config.toml
n_layer = 16
rope_fraction = 1.0
lr_head = 0.00615
schedule = "wsd"
seq_len = 512
steps = 3431
Each number is 128 + 32 x the weight over the matrix's rms, rounded and kept within 0 to 255. Layers, rows and columns count from 0. Numbers have three digits each.

# layer 4 MLP up, 3072x768, rms 0.0642, rows 3002-3052, columns 640-767
187122146165130155127078173159155116127175088105081120151096126127074150165130147133093193165096138077122126126138115147106144127138126189124096076125068093166127133142144165115139109130107107154152133107127159178160081129129143107222100144144102193140139104136180102140120149164140125159162161162101110115132107095111073151079122136154093092105105159088102121110155143081132113130171
134171070147101145182086143109142124162084158104056104129175155053146139145164140124147165069161130139175160123186139139073160135145136113070142120121085117102135079147130183141123139154103143071120133084164065122098099096092136139113118126114112166182103137093108140121100155158127112103139091191122077173104124132054169135099080162093077133116083114168148158076133100131071120036127
154117127205129081099114163143093147121112153150119111204094118127164150103197140169113108097149112060129170181171121092171110127174136170158159131059174129072132156119129171174172154092143065146053095169163188150146099104085126120100108100127154149092125109131124167059144157097061134160150118144108197143063158103157158088131159069108158103115117102184162179139146102186123124118146
123082136152108155146111115128110137083125091115117138174104141113170177098116180061118082117100134133122155085107168101126086117093152109142113098155136113149149146140134101072087104167060105125119159198121176126178139115128075073143154140071155141131104138126072179083064108154140171178134147123134096153137098102181116123108142187151120150128145125150133134162122115142113171149132
088142096089096138114121160140175111136129149111128093110142110127149159167086128079165136141156134131136118151084167125192132149104185121097123117138144095118090130140118162177119088066124091141119135138103146181190136085152134107125140059146182101136110138100116099162114093121116081069132117117137119121128112180161117125107136172136122100125107143180142087114151119079180137139141
128132165119122139106094158126143085131157078132150130137157183168113109184122171136120148071094135160117162128115124183155151131053124108119116138113154077125106156088180088137117107115152141116085144076169141162139133137120108105105100116147158131158123139138095118125145155135161160134104150150150163129113088165119085107089092103164106113102128122145074116115126139140121117081150
113113107150077122146164087102131131114173157188191189175100131155137094199148117130157155161071180048185176187096167145134188127102146153194092098141150104080150080154115104149155166119150110115124186093130197073157085133146123122134096109151134138127204143088180084151150132144116170153109126129086160110132089085138099198119098090098078102186085120141172086082122102132100156103105
148092106123120124104078146117119091073072097148159093149115104119104179137156082110153095076128089202128112134086090079123135092147136126179148138090172144165137126067130167099135207130136123135148138178104144125177178095142176095142129116110072140147091119145123132120151083155134158107107127088119020071155148140168140127141087175121203135099132085075127152110128107128153078126123
111144152142138131105067080114131155090128150110100082130162104101093079177150111191087159131139143185155234168149128078119096086114178148076149130135135131126141101154127146075143135101133098159117097128135096117149149182122082119140181152085089151090146117128136150126141129124115142049143132197101181105191129122126160180142081146129088145097174132184158118113117096205120154117115
088166143152099110132126126093170105110149098120122117141089169125115098125135210086128151106114146143161138185153119158144101097130158139162137100107108122144102102206047071137121151212122089047100152175149167149073106144155142085135151074123154151148144107172136129125129170149209128114122088129103141149148091118142111109192153064144067147139132127153199147093165126139168098119156
171122154153110099148132152083085103151095155119117106099173115157118117064163168110115132175099138119133209045120173108121144056114202148115121177107164110115162084166096140156139102119177163141116163103133102103153070120121129173110116073149166131109166113155155153196112130134120138117129083118190108138094189187133106186146141173195118143120167075154091119186091152165128185154106
135168165161117091132118089091143166103098093110147182142083113114123092154066132165167109126180122112185123136120144106180136205086108185144082176173155131094114166106115126097132128120117120092125139127133157124078079150153102117121104177142126178070099149097154097159143096097088124121131159147062138190092110111133129130107138166106184101099120080139085068073138128134067124149122
068141149153149134086140129131139109119135113106171098097099124146168105147116109096143168110142149115112098093108138101170146112113149158200091110134126149151131109076115150161101110113137161108089187137159110127126135096077185105152099135178105153115114081136088146086151150138125147090124115094090149154111144107108128096105135140165128100117072125136129143103096116169083118137091
157123102148138063132106162198107115185125119141132115094147136119110165120200173118109152132130180151133099160109122134111101113123120088137097127188120111076170121121081150111137156086136120084095157103137151109185113185099203170117200137126125121185150142145104114095160131139125099051140115202115105154130177152123164172120150123142143142131120162116149134150136162116157143111103
094115106130086149185162167109106093155132172159158107141170216144143076096130174143159045167130176164143108142153096174157114129134115107110068132125141192179123102212115117051096141120092165151091107095115110157138091120091095121109081123155152100138052140149130146121132223142094111136154154196182095178099113098152153113161122152109111155130154158110127135093095091147131168092126
190153105109111129163135143146109173075102069097150193108111183143099162085161143147173111159127078117134118136083132164165130082122152120087138143142146126108113145117087149118114139148115160174110130126134105150173178146175142130117148142110188086135122110143141144133109114145141110196106145104100073127102127139122117118114125138148186141138124147149093176179136099174165120127140
157188131137124082109128153122131057117109140129151108167099155146114092148118091084163116155139116141173152107167141117150131124148127096121143124180182141083106177112123148117096107120107114090143132132136138129179143157100135146143139152155122119098145122136144151114118138104183154176079146164167106107094184097115086156232130129072162172171183127088139128117119145128131101171158
135147147121093150132116197182084106147100131090213124125163148118114180157155166106155190106121138127130114093183107130161097141166165096142144110126135163131140165084163166119108147162182103166182129128190135032167150104163124127154157048141108144147152140148160105201126165148134157135145122097132093144186059100091079140144077094118133123084106095065133115044130106112123189133167
130153166112073153088097129184093109144103152165056132137084159106131118096104083089116157085125167128129129111080138177108117073163164161176153098105039158071152117183147081165137143101120121173136180109164107160134085139118092173115151145133101196151123131152074111164160090100169136129101085098078161110158166108114151115133169185110131131146139138135157168114143152155111149119120
152137129074111141118120056112176152119063061078171093136095086159142148101149077099102125177115167150127136176167099145149108082150135111096131091134178120137137120144141108167196136161091144123147108087118129111070089092105141121124051106152189124139144135133143200150162128147110131128136122094163182146111088125097189209208159163087215102099165059117121095099135112064166055126143
130177097153132112105092080078152155098170117098072091138163042111149117070100114035093168129121125158119133110109106147114143072128105138173151144180156133132183113059157082097101196130132145152103172187137114109114167126218132169123193146152110152108071151162109158109145082107161135112129136116139105159145143063133129202119161143141125157123104151054102098081097132136141120145144
086122083114149134130159089054124114104097132126102091155143100170105085140124149108136096152089157166102178140136123134150140137131157176136062135080117145097148126092142138124110091097185097143123133122119114068154123134128162186124118141156119161139186128113075174145094097139116102193139123151084086092110077132121197178132116149140151154133151117144145141176143132039107137164079
099152149176152127119144176153195106131153093125132122124109094177158152128125138158137086108169125169135136159139095130120130108143138133143133097131140062056126158122192130088108117137158094141112175105111143136112131133163116095083151053149116082118109150136115120143143116095087131077105081106147129135150121158106131107049103120074095120112142139112135147066084083146108077064152
175086164167165125166109173149102072136105202112146158145107130099155149163101115137164155182122113158152150054120080123133044100135165082165160166116108112156103132129158103152132064124148106108135083138122190150117179064170183102163080129175100137148080127082133144187136149121154095143124107130132119109118059150155128166157085124124112130106086134155062133110145129135195110163062
093104102139090134116164144054128150104164127128139132128118150156106126117188172085131159119090114170102144102113080105120139118148114133107109115099132128117172145123105114154099089159140184141138078078122115118111204122163122147118086090141115129107152120114167129194082152141115144163111149145183046162136146163170093171158127142177174117111133168104108147168099148113165150081159
070147160152154163078105117098071151173132108100067109112086132108131129120130150113145162169097155169069168129146193090152098153104145108121165128161056154167144102095108136063153140050145145106103187097177071139068080125080159145059157188121111092143125126122109117094109145127163166138144146148083117102095156107100105157054063109115122139125110134193122150199123166113115097195107
110126067187099131196132138075113100113141163112117173113134101140129123120097074128172125087131183103120140199135112146116135108067153110057081184123155102121090154121179058128136166135139120154136103201080111135113137073104088149124144140092119083153145105076090178120152094126125113133125081148144162157129095144124126140119120103135049092141162182117145110084113119118181122122106
120139150157142146137130139120086107155141104131059090118113110125129170147136128150160153131123183142070150098142126166131136103112118083118131115081153078123153122138109128195191174134125122182132166091122088147140080110090115190098140210108130183089139146129160172079121143136085170093196155146097130142085097140161075117095161078109114144078188135154107154197226090101110143136150
132186074099097124070150121125128080141141145120110039025126133105181127107118193131145026110142154098116090168151115137178149106114142165111112124124085135170153174150177090114103139086210111116161087112149112127145102077178159133119135144148101070165055128123093111157159181195107116140158144112161098118095088115137145131148109153146111108167191133131140084139080178100134138135104
100090157135152146156142109139117123160146146103125112139103076144083141150051105126099115107104136119154166144105177112159104117142093077104134143151174156127078095156067080156157080055163133147064148165170118093151146146169137170062149072119130083096130130178152147132138199096142084128150118080129106102122110082119204163117092092096091118104119084190178146140160118124114097119059
083116157165156159105133182106084135137105151137141097130159147168124080150110101142133075209117146167133136124142156154158164100122118179126135057151159172139123162129037100157127133096100158111081115124121134138113103111114136136132105116162093177148124147155098130112079081145105137108083109165150170129097094141106135094140113099130091158150177092128138132173137128118114125147114
119104128092133181162126150149144078124124120111092125161155137127098123066098102115169132185102126171130106129151151110090096132125108080123113085175126137095138154174156171126144148127237180161080130153132157096180188208105173105149109171140148100119190091176094120151176155110201136122147109172120111120115158076106172131156086152149193217132078129074146122189197084169159068101130
134103103125168100146132205191128071145127103165096140133064124080098166103101106125154184109114186113174137134095136178146129137184056110150130081173139099130163120126114134102112115113168105114118098133154135093012131084237150099185173152132156084132170115126136144125103140113122156162140108094142079152102162197104148137110204151172153117102160169121121096136132071085107131138174
109142142137082076133156111131126148114093096094167154132075132129138159116094122129116129097131130159129152118109105143106147097098160108091098128089063092139129144177135156157090136137081066154092093153117171138118131157081109185150095128096091166086122108100204147107126091165112158153139107111153124192182140139170102133141118108149163126132181125161167151099113138176092121132096
141114125100145109082113085127131123142138078135101144147132096126119137094071135106145137169126132036094133119146081082103111172124087101125159186098143068116139125179175106101101145184105091144138081154062078092133144147152097118131120136096096119084063141119178094096140159148100167126208135144149096064108125133099121135118153148136143101090137112087092157210153121078135102077112
170176111123140111132134065214172146139151120155150113111142078147136102157099112137069164140168144223107156107162138169089122126103180093083142096084128205085163118207142132176201167189125084186165151135146148157106115147154176098092100148142135086155140164139085185143144121132198079138113125162112154123141117058121108114171096090140145140138112115126152141094092142153150097139129
129095110163125117120102164153050139126101143175127142159064157135116177110134174076150117124149099147179098160128159101110113130130160090116126111127098160088133132140195104135141122193138122049126171143123123135184131116151093106162077128123193140167150113149102170166122164138138183177102113119150141095139180175118141070099156113100119100127159125109089116100169136153126072083177
126106097133114079133101112120195158116166158180084170156149108120171086142094142127086153153099117185100133072140075090117098142163160130117146110133124113118153139098112063131131167142170143121146126128091079129185157168133194118153114097063164111124171102137119182157178164122184115144130080091142085108143104150163132135130095122186073133129106085150154130160181058165118148123144
146163129167088111096117115108042133111116068171136146168136153158087180125131087160081184159187113115145069105151115139091143099156123165202143108114094123128120103100142122147123097105113090076079095135169128137178089103130092183123165126128116127167117147121137108193168095087121144129105106115125138158115110086119183080153137145112138127096087157126119146106174078102123172150109
135133074152118055158109149150162143131215121125118094116063094087068131120108095148181067080159182170145114105064113134135135131099122116126155135020122146065149176116118128149124096096169139121121139146110142114113085137135105110111088110098127132107067113153154108101132146114092136105079092135146156173138130081135094167140108161112153185138129168083104096102114121118151128121115
111094156061132108142126088085114154190136117138157098143186199110152168161069171157097141118145101128164173114077175131126153053119167103142120156070121126098212064153138153120127099121113161139120129139083126107138165093129107156068131192156078148072160165122153109199124162120108135117171159179166148131117180119155172130166149119124152152051172170159131139133091109108155132132172
191162116116146113122052117118142125122108121136153151132123102111140135135127090143136104116150130122075117196159120179142148099162106136082124154101163125154123175131118145111146085133146103138138164156160157192128152143143136130106106119091097158089139150105113136103195138150135126107155116164129206185129112156117172127122106129167093123108113146116152112149167133109158080094133
116153115153157113131108142116146074124161151168075111106126077196057117081092187189130049127145135180128148096079133132185179097146150123173127156141109086138082080143147143089121142111201166156124138170135118184132158106125095162153097127106121151081172105166202147113108089143093130181164186108164142120154144134108083087109102076122188100152111132129091097134142140154095129130131
182112103106134129138179113178069140134118114182107148120135121098140114063204117154142168111156137105115106138109150159178071119077132166117137211070123104076153102130078106175157135116142138064153110089086088109153079169122123167132109107087116118174128132145162129126122135090119092125163077132079074107126138094137126103123133110111153145138201122144075148129169160123174155103156
128190157065057099181116164048053165083103185138122154165099114128145071055140083163085094118099129114171171082143167184107161159129089143085108109115137029096152094128123142120049090112179068140120135086120135150146121177145135160078072128070069119107127129156134123176089103133104127172131161155066180096072057123138140102108125141054152109141127083151197082158098162190150111103119
116151078143148114161076146119099108156157105145108123114150182139135111092145074112101109170155143139113114095146152093107122139086150095136168180207167178083149124144159132080132153139170062160114161153125130148086103120150186113059095137136088127029071153177144061131155170137131113117175194139108163116133119072048095084127112132135101122116114151125085124121112163033155174124120
131135097119104163147110171151138182114165135108086132114125106149137075099106114108118108153200146151154108096137159164140128165165131083087140132123146129164096103121156167156095110129118061158143146130124092141143150070135186088188056177115081115130133120060098166158105220159149068126125121129096165129120104148099114171081141135134146088120135164127148117112143097095153117105082
108147129097109110126136112179080174130136118123141112118100080189134115031076110109106133110135146089140128124153136160155120140122144130107130074165145169112146102091140121163102085146103134142140095146128160114167165123111146136181103111118146139112130135125136172116137105112128148155110111149145136126147087083127146125147133146102108047150121143129077101159148156125137156168108
136127117115109090129146093164139124124139099131098194138145096144148143101138119104151120099126113202145180087144082137171221114128149157107158160102119161102151128151144127154131103146187180134090123083135174125083122143090177164154102093144134025132148106136077196144072126162166146136102093108120168132144101096077082103142129123124141137090108075129083110177096140136072143153149
190122134141129097135159108125168101141121079128060078210091123136124181104172083112087129075080163107138089168139097071125062079148157131122130104111149087189111089152144088109154128162044077186103136195149235217154098135162133139180176097185145138186080162124122150145119093136173127166156128115112135134107160138097128153162093059159131108148154119079134118133085142148124180202152
175106098132153157169117107078112159106113127151177138153160098205139169100104161138063146127151133114174173147106100182094077113100146124142142130148102154181108030091149124104133148102108140179124116148120097116163116119147115092131167188165105147132112145123151109070127124149148158155127107091137209138081105095113116090138121123119112091122183118136166153222142112110107165115087